From a checkpoint of a small transformer trained on Wikipedia.
Size: width 768, vocabulary 16384, 110M parameters.
Each number is 128 + 24 x the weight over its row's rms, rounded and kept within 0 to 255. Layers, rows and columns count from 0. Numbers have three digits each. The size before them is the row's rms in percent of the matrix's.

# layer 5 MLP up, 1536x768, rms 0.0842, rows 653-724, columns 512-575
097:132138123140103126129092160118113090123122123145141108143165121134118137124106131131055120140161113111089087131059077097136099123130130095145130102153132129088142110128132161102121152166133092
096:126115148141103144110106152105118107114111170120125137148132125147079194182096125118098193142149121138114144118117103148142171109105140121129145119135136159161166134141145148146142138142144124
093:115106174136103116083157130127166095115109118127093104140130120107136153125122104148113179085142154127136133154119123147156155153166142133131111156093165136145096149106118137154119115114110136
097:079138111141091163126140105095172172118156130143156154126113136115114146145136075129174113185145138059099114147094138084121087187151142139086130112134148124160116113103116142143178121079125102
104:117159116135143098128162120124185150142096159146126111106141143129105080102121150126110101114077155131175128144126111089130121128124109120126137147122121160138081109129108128111156139147127119
107:077101114075135136154135156078093147108154151108151128099147167092155118169152158164130120124095114118136141124087172119134150118137119107098115161133149089123129073107151137140114123141116122
101:146127109110070122172111131142157143154117104165094118155149156167105133147155134113137123145139086133112093163084124138168150131156125119123115141121141128141147162150110111113085146114119150
094:134112103126122152120162113134123122114133127163139098123111140130107117084148106125145189125078162125109129140123131098154104166094129104101110134166141132141127133124112119108119153121135125
094:183116156150131138135129131149084079137146075134146178125165083091133117136127146116093134159118143166145143118117129169130106119129140118130146143111144122166130088132143068119152124129104097
098:136139157105151111123140121060143110075130124153100133164139128120094130123149119122157155145137126108145141154134106154159199123120115108130093176157116142178149138161164107114126066140152095
100:149135129164098149108146140140140101141102131144107121095108131136173117122136101105114135136095127085154112133085127132121123130138112116138106124148170117134143158144109147170125114152115062
097:106096134109137133137146074124098119118145131152178087133146109110134109161103123131121141150126133144088105072139083127128114141120107134134109123154154147112134123093122163086115101124095108
095:116109131122107147158081133099094125141113154060144112133165116124105109127150186113142082120115123112136102131143140158112120155127111091119153116135124114173103135130143144114120114162131136
100:147125140120166151112155107146111098129134137177122120135117130075105117148137127137134113128123108084123127111154115122142123111136128148135119131110165115119116103133104137139123149126086131
098:086120094134112094137154138125113157088167156141132110134142143082165106134154155087111153137105150123176128116135125095125092110134133147139133103107176121162185111114157142135125113134136138
103:125091111113112132113151159117116127120125125121068095103165128115038126142092089142109136130120125103170105150141134136123141141167159135149079154091120144120123145117147142123174106119155125
101:115154084074153116117114150178111135139121139158146107099124192124146095145098153148106082125142178074142134137129144113119070110069117133156094145138157154109140133103097128151135180118174121
096:100134135126143137149145104176143122138101166134107157128143121139140081101143137141144132123136141127136144107118133128124121110156144122117137157139083152135125106140135139138159150117136129
103:117082156120112119136120099158112164080143109142119123117106124129128106101136094101096143148121121119089119121160163096094086099171153101159125119149111152153102139119140122121135113141134156
096:138131138110077130119102146099128088134139146116110120087120140128142118096109154120167132072062127080121104134155150088122165148140116171117124161134129106124118150140112156126097154149076125
084:167100153229144148109126091109114113109115148081130095111128119167137118120146138120142130131153156135132091093159125112140125137119156160137104133116145110093129133138135081116110131083111143
101:118164114159115172107129127147158156096121131140133118144132090115129139163103140125119187167138140111123137147145102135116116090111158091116115119136098126133112108147117123169135152165150120
098:119145114123153121166120142131087132098123173136151127154150132144158102136088113131132120132084118126122149161149137128151135157080095109073139119144112106146170149153075116118138088134148124
100:123149127115100138127135093135166122128143112121160156150142112083107128114073112123144162121117087150118158131117122124194133125110146152109151171147127171139124060147146073138168117101157089
100:137108136138110134082159116146117077159115112140116095150151121097121156150077111171173151159127157167128105122157149128095133107202145146136143096088167153163146108085080166147114096109128130
102:148144107168106101146109130122127103129151133149078106132120146137172130132131139094116147131164116114145139113136151112100141144154149178092156140112121134124130115125114125131139128165115106
112:098140172154125151140124095145180131129135135106140132114150120177172131090140100124129085103109120141107168116142127136129179118129154128106093101110149142139109144139111119131121138120136102
100:159117108123169098157102139173120145115109108165120068111178127205126096141092173136093126102097152113159177127117135096118145099149130155149141097165100112106128128128139164124127129172107133
108:106124111116112124139120183143126170101150074164140108158149145103095120150122154150125156161110117040130136148121124151146126106122147171149155135121112131146116122129156126132142131127139146
098:153111089186146119119106149084099108114150148097153130138112139119146112084148114136065137135114118144118152087149134097114101134092139140120158126160108140148135119078150111136144148136154102
104:133121127118179141143101099125163127121143089127094097092116107125102139083186121130093092120144113170098173127137136118126108132128117124167142174150099116095128107144141093119075141126173113
109:126154140139133117176097151103119130147122127132138092101133089093163118141113139112173134159125110137128138119122102132091105098125123102132141123170089158151145083145089120134100126160124123
102:108111108115137163145138144158143118109108156147121109151099154105135163128109151152100147139151141100134122095113107080161155153150103119133131133155131158096139123083138054136141147143127147
094:120155121140105118095097110091108165131073121085144119118092118103147151125121132121119136174144112144148114144123130131113125113113120148162150098163131140124142149160122191119162099160120105
093:140144143115125137118156124067163121131141127081118121144140135128145102158150143151091125137111157108154149110167120148090112152140133145142077121155099148146143149136071129106140122127088095
097:145110116141115138108152096074102149126141135131127145088127143140140080111139124095161151143165142129115102128107138141141142096162098109172152125124151143089163081168106094109114143122137082
099:105127134143171122116130140147144087123155117148108106142092117110123167066166147170097184157100174097192156158104104108126145105099098121131117109104157117136120138195151103126130116141126067
101:086130112147131118132101080119160104119129157075122115152120094132111152159144116106122143109166130109139142194109104132114073081141118150110089083112106113139148102168161114105139178115128120
098:129141101086138168129107110122113126148110179146104109083122132099162145127165143123107152087104097134085138153117120076156170133115098115122133157151106135137115108137087151119122142135142141
095:158131103109125083141121132136092144128106094124128111141135126134111158147106105133109133144119138151091110122163126111107160130146120156145151113114116169146084070081102095140091150145134114
095:183128120130123141137171131190150159141147128098140116122144099138125109145116145146160110148151083109136139118066140116136131103139117124137147120118140109180117169105128122135100113102140103
109:103105153109118090165133110121096147126105097093155144133121107138131127122158131117153147144148133142101167131130140120140117101104107127111182130130089130128132116163116142158118133132111128
099:135117122130111139187147110101140138110165127102173140142143169102128127126149157134141152177164111119157129112158149141174159131115129177146129121070122117132145198127125169129095146174142100
097:152150146120125120117110073115101117137121142125136143109122125088122136131146138139114107108117136134076148136165148149161173125132107141098151106109146162129109126140110145134106106140101119
096:116102150092126129132115143130147110130117156110112121158175159154109097139126167146134128128155101147203133126115125098138123126128120143158134165173131119098143147124114122127118181143131099
111:147102113174117129119089122092113164122086150128100101108145091129168162146188136159113104096187106076150134111113126110110129164135104169160143130137112140117112129187133128131136089101166153
101:101145095128127140152118141094148054150123127146126129143111155132124146126085128139148133124089127175079123074145103134119078068142131125128158125109128115123153166141103154143126154127134098
097:091130079142130048117114132135152110134163135137137095102146095117080113139115160090141133081126114103131104096140152154114114108130151106143149102138127090103171130184129118108148133146188140
091:147115147137132075158152143133122204124161142144103145111068098115101121135096162124148117095134133143134095126171121144107116134075142152154143140142132133149124144193114131127094128119120136
111:115110111121107131131110145140137105141157143155126158162146135116165121141119085077094108111152127147107145145160162109107101124136127162114147134146120163078123123122119169112106172085162151
096:097115106126136121116171132173192095151079123103169126128133134162137087102153130110148135142142158162106146111131128146116130123134121133094152090126147104103089119089123127107083076111118149
101:174142131144139108118100127120110119122156134106125138147139153140135133103103104137115134145080158152123144182117095148128058108168168132151141130102101147146115130137143121124146148103110163
103:106113170083152139134131160156113159147122110086130107119114111109111112139148120130140133133140152097134125126153106108158134136136136146127124128105113125104129122144124157109142119117130137
101:128131154130116127114104138070137145136153112114173117097112120096128122115125144107162180124135112154117108120156105101123173106137119172153190165129118102137163110144138166104172164125160126
098:150093144135140129141189131107150113118121092130124108121137157124073145137145163132112125113142122143146130124099083124160100133115102134166122169129161130088127099086123164126150097133110119
106:102159123161125113117126122108139122133125122155123124108133119136136130143147162126164119136097117121141172136148099120101135127083144130183092096144114153147125124102129145167125114135136134
098:103126131154111143150134135095123131096125147155151133093152155162122071143137128115137150130102175151129132161117097105119128145091130169162117100100142085113169128077117143075126137136112115
097:113125094104129126114163129163132123125089166156129123091146120153120112156132139127086149148124146100107126151150127101124089162120153110139130128108136113133162147086105107078119144120119128
111:150157138126123174127129063105109142080103150170154089126134133077107142105122149113166116128139162139127123127120097122070128119128140144124107145150133143101148123143111093128170146153140109
104:154104130132135114114189137114129132099100122167083105135152138130127140094160146149139126143088121154130154101114153115132121163119161108161091124152141125121115121134092153121135126143103153
105:154142055121116090112120167173104084077159099146114136150126148110119107143088082108169124116131102128119158132140156164110121146125139104156134140061153101152106114145147124138127092118090129
092:112115123122156151121132090140180093120157143124145100137100150110117108095152143082124167162158148143116147175143144138158116166092123127123082129111076109083122081088109126126111133134121086
094:170107085098138166107176156098107060164103118173144166123135089128109162112139118139139113130128123140128098128107146150137124170163127110160128135146130165119143185116127112140123158112114095
121:114152153120133138157121145139161123131125156138125115121143145154129110112113135160106088056154126091137146107130093149105112052130167131122154120126127135148112094084114105125125154148109167
093:118143134081147145150118159143114112120131074121083118126146152121103167144110128104141179126124108106102121154114117106143108129088078143116108111144115099140107113187116137154157127107150148
094:130130118122118112094139131132136150120124148069151122112159135107157147165114126127099133098119097160151088104112113176118112107159140200156099152122129114137140131144129148186147128159179127
108:128118101148133165111119130090137117124121122114152102113133120114139136134139154161127100143136161114119111108145137106110094128162105175122130141124100106145148118096126136142126127171135143
102:129140087158149100130133123134153117130133165111114099123111100059153119119074149096118128128121158113127124094097143166160110121144137160126129133142141116088114148136097150134143100118147150
100:129101083130152129112121121076119138109063120142167102112184188112133097084116147158103107156141104134100119138119134134112157164120144136090133085154120129138099143091096157074116116167135132
099:138105164120081148122121136123111140122132139194126107131112162095130121148105116079098107110109133076120178143130143111147168107122119117119156134062133151125121132142124134111140148128098168
096:152125130118136113135110151107125101135112128129159116115135141116164117152090129107138156145120116132129114092121161165148181111136128168195119106098109139158173133130122110140106137130138130
106:118125129141116126127108098122083105106132130167152153117080113152132172055157150141192148139130122156158132128151103119117126177136189136126145106138148115135106132113166141130143181131115151
# layer 5 MLP down (transposed), 1536x768, rms 0.0948, rows 653-723, columns 512-575
096:134084101081089120122097106116131148088124163121119150105113142177118125107150103090114134128129143140139093121103128123129135103140102188141133140151142099098150106074155160144114140146128122
087:134127118113164131130114119114146148134127108138144174127121132104114138139104133087112114119182148112165149111159107131119144147127111131155137079148146125156086072122186106138121087149134120
096:117126122119099114088124121156144180145142105100116112123136100118140128121089102144133112108146120102127107122120133145143122141152056143124139148136132136150119152124127142112116104106149105
100:127109132141156140138132120132120129113147128076114151157145142105082173175145099136176147152108111130092139156140169157090081126120107159126096077112207124123121134133136157114137161157194103
101:100129136162141112124151134122122160119136135145180108117120078102140121117168151130113115106120100116149157120085133133128084105089109113091128112147212126122125121148153113147144146141085124
102:094144117087089124096150113108120115104129134113121110121072183088150160111139119138131122136097129107109125107136132110118189150105141170146176124105122130133145123104129116110118131070142161
101:164118125121116130171134140165107140110107140135113164118098122111106117098136121142119141128128114104138158148147102102111143154154151127126166137129133106151161134107164145138148142124112131
098:117141128150130119141173099087147100095139122106111121136129094129133129124134085141199156126111109130100134110091120187142105147149149133126124137122165106173175096083116116119117124170114105
094:110141120171142139134129070145165084143122131121132168100170141132119124110082170111114138064122134129169119114121179090164130151168153124145108137132129092092074098122121110130156097127128143
098:098105137104143096139131122126128128106148100142129164151120120158134149108139152186147127149141086081142147101101072165111126122110088115120131104112170124150135088125128134114123157109115138
099:110115120139064148112111136131108116135092147102117087130138119134110132139122119082116174164133130110131180150123067141102138129062087185121109077170134089128120166156157129150126110080172155
098:168119096141139147127138116132147145113063124088160105169144111133143092127119100135096160135119080115162123133114112128161111153120157119108168093185152143143135091114136216090119143145111111
096:142085155149117179076099123114161122140134125160139084110140140168118094148128157111152115119131105133102104147137120155153163152104142143105115113106122138116120141121131141154117082153151145
102:126146133145108156159167113135128107117173134171168149135143133119083135117115097148153125141098113140122161139112140164137157115104109147113076129092180132131102133113117098137123157165056137
098:156111149146150114158160137124113153101124113101089107113152153126147131152101168158090089155123144123095139144120120093162158125107115101134126126068134175156143110113075093115112170138103135
104:182077093162102110081116083082131124130158137131116114166109146119107112115096179113161143138155120135130100146136148112125124155137104140188137124108105121133135122133175158163164113105164135
102:120160096101114149113142099169142141128100111165054110151116119146107130116151132150143153184145116101156128132104119132121183124118123108160129109151161110149138143158106159148129132148187124
094:119081144151121182105121151137144098135096119195132093145152096126153137143090140113107104106139149144092138133097157133110127141119138096132139129118134159096164146110108177126141132067092147
104:146164103119101095127142103139123096128146082137139128085118136118138107072141145113159147135132089085125129086129152114118124180159158109140116127144133147137131128130140141115117159138134120
101:133115151125129110113091146102085127140117115110138123139158103109146109139157137174092138117097112122133149162096096090141125127155144161140168156150156136117117148131155118121124158119136080
090:127148121117168129147101137061148144154139127121163135159094114155121132121143138115109106141122165110146147127167129083093150133093141097109119141071148118140116147169095095071113121117109122
102:086159092114094128135080154120124152111131108130150116128122135150093078165127121111154194128142089135136162157116091113120125172122094112148165110123076118126164101157096124091070137129114123
103:101105080130098133143163161116137141146122108189139093128108136076122146127114119138156143150113154131108156169087138118130098153091140122153142100123116127137099095125109154148119098105139104
096:112149169131100158096147126099158121145144137123151145168136098099132112073075129124152135116142133152144094106122147149170114085127104125110141120104155126123146121106129105131154105132085108
101:111131160133161113111143142151168136148153104114126113099159118126130145121123174169104031164084120134127024154140143130101126131088132143112149160164117105124135133156103119109143080111148178
103:120165107134079120149159109128094125100160125121126135150107127159101121093115124124095111133120108124093139134073138106089116113132158153126146115116124104130168146162078135133102114098167106
106:132123134126099173104094144119132135149078138089126112095119111110084130103140124128157099097102133125100143128139106116095125082127097148121143095116174121130127144164143177152108122100152136
103:122128122116105167072118176092092118127143119175153125089094135149137140094094126165110113142138125145139107083127122130132123154146129130129092120199114125120108163139139132141133148124166119
111:153130110127136150118177100151131123158130127114141109140105136142121134104126132090114150101092150110140127114108122155118155073147152104125135161096100131154131109088075115144122167097157143
101:104152138132130092098162142095150154109143119169137131138126092139132145126118080155158137110110129124177118154166130116096115117146105128099104139109176117120111125158103112112135081155116126
104:145135166122138107124126103130148124110111116177105096159113163118098147125110077098126133142131134146143119100144126110111141137148165095151118157103091150104056132106096156136126173134094131
105:129099120141100131123096117147112119167124104122156120100128120092104105106106085137135112086122137103135170178109116186146149098114084104137136187125112167147090115142098147107105150109143107
098:103142129136110141143162110137128142175136141124119131176121099182141124121121133143167115102126119143145152117173148129142147145143168171128117119101113139079144120127124140131094165124216092
097:157096121152154115155113156128086120123139128140171151127109107127136126155165153100098158144157148105165144155141096132099104105104092089181137112159124115144134122110117112119137154162138122
098:107127181144151115106135132141176124110125126108126110123126176149128073135133116148150094122076111076155122128100142126144131118102144143148122128105142116141172129126126104138109144122096090
097:101116113115115110131189123140133112130118121159127158125142094108149135115145104139113128131144119105143098123082137123076136045132129122148171085127153063121146095140093091095105079159116108
100:136142095114157131117083130104116175150140120094116107166102123162125130101140135143121142120125173150112104113134089121111112092118147095127110108116088123135099108079120099088121158149112120
101:072164130117118133093140120103143106105133127102110096123143146142129131140101121117134126140161156148141156150171135175174136104138160128121153131186155102074156135130101171101130148091149123
098:136114150116165149120132081086118073139121141152105093134134164122136151124131157153090127139150119087111158138112121128178104156098170122109125123119112107139129097119116137109153154146110075
096:144123150112167115137098088130151136150110120161117130164145159117120107181153163118142165172129115119128109108104156100123147112116172103103162119170143117116079131125157156126146116145145117
097:172153110118139106134144160143101107137124144086136065129114146115121129101143182135100105106110136075146132134112123152132098079085114140172126090120121126135112132120116105123144146123150104
104:106200098089179139122175142149117107152130148104088123095111122144184089134109124149183117154163121153130128134122111109125130149143128120094140120134108142145146110075181135114098132118110154
099:130135107149117121098120117120157091087101109141131139121111160122104103149126151139167137098135153136212121125069165121134125158115156145130126112147068131134136142088152085116079129126095152
098:128136139141171089118154108168133125156142159121138118159146095195129114158129167135132089115125132122083121177111108128110139137142116157107135113176077077145118124156106147138156142113159124
100:130123120083126163149144117064139141083153133111096127138139113129095123119129111158128111086113123128150118154109098119113111109077131111115123146140128123058115131129135136147107161107096150
099:139129115161119129137129130117166124123182118107146121140087121146098117148138138112095135117130148140111155113143137105112133102126073100125133125146089060119144142082157130147120115134141128
098:099124137140131151087118157111158094075160107137111127114182134140128114138190172129124157132107108131126110153142144137125115142159125159138139151113091151127120152104129175101098113146104150
101:126135128126138121106110093136126172150142134138101126137138089079126092151132160149181131088165090143122155130107089091159102076149114152140165148084138122119120100098106111116174069112078155
097:175123152158121115122148102150116157118120109111116166121120158118094147137106122100173127133140168168133127115154115120090098133114147125140102167083167138132164109117106165160126154144109157
107:132154125178159084130126160157118114098106139127112120158142100133119102094121117127141120120145097128101173152140179099107086113163103135089123126193130105149114155156164142123117160166115136
097:099108133152123125129130111136169118055120140164138111157110139153110095125181117161130102116072144138091165131120148127163143106129123163175121111140150146141132112086100138125103147146138088
096:156141162137122127142073090146159140171151123172144094137083123119118095119136133137136159132103145131132133112154164064146134139128148117099153161089132128139158109175136109130094126097097151
102:096124130095168164144131149113103140126120128089162131093120111144188099139146152166112156133126116089128110098119124134140126118106121105145119180135119159116124114096092128112123152133139087
103:110128084142166134143105154126103155149129126145104113088142131143116121125092108090138193141107055155115133152187140105119122115134130135176152096104138121118145133130128123117073133144125098
099:155120151099121155164110097126108120075127134111154131090138151164098131101133078141164089124110088142129115077157122102131088138169148149125111089127151182132139137118139122132128157127163117
103:127129074147157115131130141134143144165156121171145105101098125115138132136071126132116136165112153116182144121086140117135110099127144120126156154143113139110121107111118103114174121152119156
100:127105110103096147127105132077140068107092131105170117128117111133109089077128093123099098153132118114121125141137122127112119164110142091095092127111119134133156162121147057106105180127117169
103:153146102128147144141115137168113109185154124130149166113141127139144102138144106135072106153144160106141142125113065131129135119099116126119084133139126112140145142059136129131106147122122118
102:154121118166096132120138166113195138120120125163124136137124139150106131123149164129150119136120106123099106118156162148146112100115157181144141086102152141109168109152115141136126081125097188
103:106154147163134134107114166105192077142111135115119109139139119109106133163124145101136132177122145134126146113113143122113146160094185122126105141102176090099134088157120131111122133122139122
105:097162150139100123132123140124155100125117121117146158140105128114149118107090105123116110074112104132121117195147109114112086120126110105145148133140131084127169126143112174131068144182105140
097:111140124112100144091113123128157127159170146106124160188124141128148119121145175119133156142133153113146100154123129101133105115129104119145144180143108087084127100135169157119109146081120090
097:185127172110126124114120133123108125191121132133096115175132156093125092116117112134130110124145113126108108124128113117163070119130129166134146126150147133069126130114144137150128120101112115
108:101139129129133158097157123135162085133122092153159120137136173134123133092172112104117100130133124113079163204115079133112157076116143141133165113126119126155127112150104112138125126145133149
100:122114110054176107145135151149157150154106121129116099113130151100124154128141094101152193096145105128133133121119161125131092121149112124089115141082100134138139148119076113116139126108145122
096:122125157134168118091143118157116117135150160121107142155086153142106129097127134168078094127085125128099114109126147137120111124105137160115099142088122133112110107130164119110108108115085097
101:133127106096126132088104129134162141146136119130105105158086087117130110109118118113099143111122141166170137116174118164163129096172124106122114112132164158129136157143135131109159108151124142
098:118179121123136077160135100147144128109118092137140160147167108129093145147152112150139133145098113133143140102103118113150126133139122143136117114119118121134132097124140121172134140123113163
102:125115123140105128123103125111130074101132137153123110110132160081135077096125115168128129090134130102141118162104124114126108125092141129107147129111087113126107088140120141162156151168179097
097:085142131106137147120114137133043100126140114069122143116113157151136161102154131144121075145142119150126117113112164150163108079128118157077150114090110135128132107108136092135121141116073159
096:147133111145121090141130173118123111143133109171161081109157169121113146100125168125166115109143089112103111151132116125167164118133082174121122145103118102144120116146151118118096093079135119
# layer 5 MLP gate, 1536x768, rms 0.0825, rows 654-724, columns 512-575
095:152127137143149102158130119140129158128145093126133135129117136115184081105142155129149082114148149153156109141150161114124122140135110142120098107105077112116099122136111113127102142135076114
094:094131158114118110111117133139157130123157170106119100145101125091112161180117096149109171143144187138137121164170170117112140146175082132117135173101176158130116118104154147105147087108130108
096:163109153107147154168099134092172134111138130152173161163143132113141092098116149130207174089113128143158139120143108092159143149122119108129108107142144139100143117146110175106114112144131095
104:134143109119131128134161116126090164178107103122133119069144139120146082096145152102123130093112135127135175174098115181156159119153132147126114098112133132138158111111123149135134124098100103
107:121115114164151095157117159112139105124118133144146158135111118127129158125114177102124100141137114111109158111096148144129145122123177132101104133132137112104090102099173136119112110134073128
101:116106136107147144145094135131120128131145109137073155117126164129131099151124139129106139141132098135118122106135141079126136128112102130144123109114099129113160150141135114137141100164164114
096:177125154156105099138063153142159117146144126128128160141139125123123098109139132118120166106126120142132119095103082114113146107121105099164086116125108133086117157140163142151134133097152093
094:099163129117135100134156106132157117144113169111119122156117113136124129121140112146103106105125082144097138140164116128127142140099128183102124165116097141130131124133128132165097138136120139
099:141100140120137138131115116117103112127088126154111099118179129152142116117105105124108143157138127133136114152147108100116125082131151118137109113108142165188102147105161149137122125132133178
098:121109118116123098122158104147126142129107064130105126138127124121172130078155134141133119084129108136152081161150128149161112131114099120135079113145133127103144149156173105127098111098119095
096:090114135109143141081140178077150151114114118121105128136124144089084133095125117145109144122146109134162140129119122112162160135140121151142135177109127111138128117153148127140156141120164132
096:115072112143150096109105115122122116101121118105105140129103128114108114154136134095082130145127097147132121126134150098136130115084127089123160096130138136119132133107104131130141109162120144
104:074143081112098141152098109158119149161167146137116135159147120149101159122178132151187132132119116107132138098101113094138110149106146115071074144153136104148098128127116134133132133083116143
099:149140153149095116127082141125145135147087117140076112096118121147130119074134141122133121154132147139153138138147164137122160127128129122161137158180097146139084126129133124098138099125091170
103:156127095150132117128152168119125157147131133132125085119112142118121128144119137134089122098086134149168118152152161137145121112120173173136104123110090166127095133151120081159101114127135127
105:123099130151157137129155128126101127194071097172108119094117078108114118161138110120080114100127158097133153146106078132164155144176119113158168112135128127149126115117152104161115163158101157
097:145142134101123122126106149142144093135150124148118130116134104113135122110116125124116103131130114137136125115106145141109122143099118142134113115120081139140109122187139147134125140140197087
103:130122129115087073179125113154148108125111092157139115135154106090131120135123094115144108126127125117125126101152131121135116130147147080127168153128133131108105112089121099113162101107131099
097:097152163099100134131114124131131119104146170126094098104097123156109106109118138131165148113070133076120101106113143096102135169126076169104077135145144115140108129130160121108108133168083113
102:083184085079123122132132185131171126141124090121148098159136160118146130170124121088156106104085102096141175130130107124118130122083083088094147135117156142148150128082124136124151135145131089
101:107126147157123105161142102090103156117099145092121132124162114147123150122147147095103138149144162133145131088137164109107172145108144109112110101138139186126101122122140132152149136152162138
101:144118145136132119150137110129145149158105078109124125112110135107086136145129166109128161154139115123147118150136172166082112144147135123115104123129134159126093146101137168080129133125142125
097:134115126104135105153095139143143129141127102145195170137122127130115108092139117081117151159143126138137134158161141123170150114131122151138169136124172194138131121124138123088198128122091141
098:121108149130109121105162109126137084108122102113165143131143116135125123141140132147130093127147164142136178115138076128109148150141128136078154133109115088111155136170149121186110093168133134
102:129137114178147085135111155122145095129129116134128110134125135139132124117135105118137148141173155060139143089151155071139142123141163141109129120099101125123096102147131124151080143134108122
114:130159135147113133142119138075163146114113097147117119120173114148090143103158128163124134148119118130139102128150111105150118106153129100121099133135159118130154176133175128111141145119138120
103:159133148121097087135159118182109129152124201146128153121135155114125133074098091151144138140137108140117113133136096117126076139100147127166103128122196117117142143127157178122155138127145112
109:120094153089132078124118130134135155119103072153124164142144070129128102119083104128147149203133120144156184142161157126118097124119112092184140053137159119162096116102118115150132151161143147
100:145122113132133131149162128126111121129136141141139136121100134157113076090098126103130124111099135130136114143119092152145165107184141169153124172117144151086115158148109121172087128149154131
105:107154136150137138148125061149141100120140141116129125101110155101102128106099147130097095162119146112109108173096141113090138108152096113127102163158106097105096136211164158126109107115178146
101:140105136158107102104146161136103178159129130139090154164093139121091072163150123133074133180110162138137118163124141135124123161128155069173154112151147122107160118126126119139099117113117115
103:141122178147121142129179077073116166175150086107117098121162136145124098121121100140177105168112130130097154129145177131129106124140151135118117141120139130077102157124125120143124129093123118
098:112153143126084100121095101126110119118154139122114130143127107164133108141157080134125131192116124093129125118145125093146123144138110130139084124109139139143169140120136174184142133166172152
098:116127141116132097131160104078151111101165127073127100127131109108127140161146132128130106182113132159176103168145183091116124115130108143151141121100118164130103134111128093120163150114132148
097:072118143127069120121142103146209096160090103162130138122101112139131113127125131157112140135155113111139119154145136122115130108125112106162139123116083094123123086116128102148162144169105144
099:109130107140174113162134126162203098120132115123136084155129112139150122067141141111081169165112170076135164171131112118126177082111116163128105144102109103154116146139151077141131133163120107
100:136090108140148085179144132084158087132139070126100127133133096128130114152129144121149153154175084109190093133139103116109141139121130154109122130127117154146107105076107105137088128140154169
097:107097141132143126102113126130147170086131195083118156127145117103154133108088108124151100093147143102151099129109119119135137107154125119136122153145141077145134154166174152073117105149110160
094:185121102124149134139124177138151108097101107098133111178102132143083115155131122083104145107102155124078126093158154136144100134121115136161124140113123170138125131122105121174121124138163116
095:131159113108200190111158130112097139146136160131110131114122139136135111189118161142094145149132097162125080090117137152119140109200139143105100140102130144137120101131116115086086104085112131
109:120123105138135107184107118153118123132140115169146110141089115143137087136145125125149126142120131124108137140150114124141141122105134132146132135137105123097154117135133132147106086097098138
096:145188163143120157165127152133132109126144087115132152110115162122159149142120182136139141135140148118144161125140149117111147166099135145147100113089112126114145195130126147124116139097140147
103:119132132144114140088146181142106152153139124117100097101117132090145104128139097133122142118101113132126151122152144159087137145174107143113084133115163155146117149116116114134073113111094104
099:124082145078146110171138136108145107099108112118098144125143149139111117073137132128158166126088135156146124124163139109148087105107144141132136114121156078114114107136140079136062131077130104
101:162125118079105079119090093132149098087141076118127109179099145141141111131149110081098103148100104119116142118135109122106133122094130131125093141085111136145121097105155148161117155200129081
095:165105126119155148153135115131095140094102118103144130149125141142160101109115142157153120125104167088164137111105119105160163112172143106139131127087123133097081115103145122099167125124149089
101:096087114177136132140140146126145122141162137146150136126143154139082102122125142129134162118122141135149101080149117143100137116160123109132157149140090096112161122201128132109136113151193150
093:133139119141146129110138141129180094143143113135122075086145156106107136168156125138116128098094121130125126121089123164133133109162103148128103135159134143120113130119070131122121127131147095
101:118133149115118132134105150117135103124115152124139140095135132123110160131118103151144102127104168108099109144164159148136116117115088107154101127121141166106177136095097172123077135110130109
097:085101161068063112124129144125078117140079118121141140132145112103142166187175089171117093107126152129116131118110118147093141133139143124122102123142123117101131055111101121121126124123135148
091:087072130126100133101127165121133131130133126114095111147144144127137130127144111146123103126134111150115099156141104128141132102124151201136082126110118149130161153110127130099138132137102130
103:152150116150140130149096106121104139110151111112136166136091149120142081136119131130113108138126125125149123130127079125097095115104172127131163163095130141118138176101118154118134131110138094
099:114101146127158145107125126150137130094142092113084124110161114093154118152137120093153177143108151153083135137183107085121134127124108156134104182101136122147131128133097165109113125126106091
099:143085166114121123195151127090146125158106109120156116126120140118071157116118130113137091143143102155123139103165094105136086095136087110173102136131165168111113130093120143142138108142103125
102:143133117087131108131148157122091142105169137163079125081112102132152152137105081161158173158148154124155103123100139176140131143135113106129155135121165097141113123116142098156126128162152134
098:128140141101165126134058131117128142138104125114125125106145147145145117113107119146139141104129135108121134169165095177172116154106146180147085061148140053121183115108129125106129131125117133
100:153140103119136133134156085155113094125163100131118136127124111096129161112162125135110126124115160151119118113100139105100121135151106111153168093109155137110096103117135100117119166177127134
097:173132144112183123125143089109141074126084128168150137100177136113101116115138158095115134119159155114146108088129144120102101149111121093100119175128113102123126135141109099128128121136131153
099:131117088178126118127113120109158122110150091145056163114117096118107113117125129160121140159121153108125091102136089096108134127153106128134088111123091128164107115116138138160143117099161148
103:140129090128127091105145174137127089139082103115111134146140171119119142156158122114112144112152136127116144090131136131157124148151145112139135129133145076126101125141119155127138140135100135
091:114085126100113152130100086111173085139133133145149083137113177146095137108107135125147148190159122125127086148149124146129120155110151135160142109126062102094136072110150121110118184108134105
096:152138132138080121141136159106100082185125105112107142138104168137153158132150119165064113124115095131107124164124146164112144121158088119127126100110122124122140130120120102110080157133150128
109:081097123102133128109148132151097131145107133139136141116109141122090083171091131165128145107132143094136147094110146098127148094126119146132190130112115149088114150070123119159142102151111120
096:151125162149136102105113097079143136116112116124127125100104097112093134127104154164100116117138099119127108078120150092151195129160115098146153139118127161134111127145174098093130148156145124
094:110122162094090132090115127092114136101161105044138108136148110106136149177105108126127168107095123130128082111107092151116084099153135172155105137150128129123131117152153130152121133189132125
107:084124156130098169093130128121134132151124108086110142158128119162143164105144156116130160177139181116119099112149142123134113143143127132151112118109134104100099107112101133133093146139129138
097:125099158142145147132088095115117109151113119101133126126112113132133159139098130102142139104145129105138121154176122145109162147141114092080148119120133108110147101141131101117117133132114140
099:163114117132153129093085147117109147116121099127149098081159106098156107094079112128124082142152136127111158137138127103105162129148135141155108115123141100154134161104076078088103121152150162
095:146135152124098181105140120109132126131116150136122121169152159141134108137126122140117107119077103101107153115153116121123128098101110109136097142125125132124111121169121106113135120146135142
107:134125105127146104139124117099121122139117113099157124138115124134186137139129121142130116164116128132143101124170117111104110155151120154149141117139121153127134094097115105134118157133074131
108:109121125155112127092127094143090111128163115154112150169107116145107141091177141121150128113160134131165097126140087143117161182104156126109146095134177160152114110103147135112086162138072090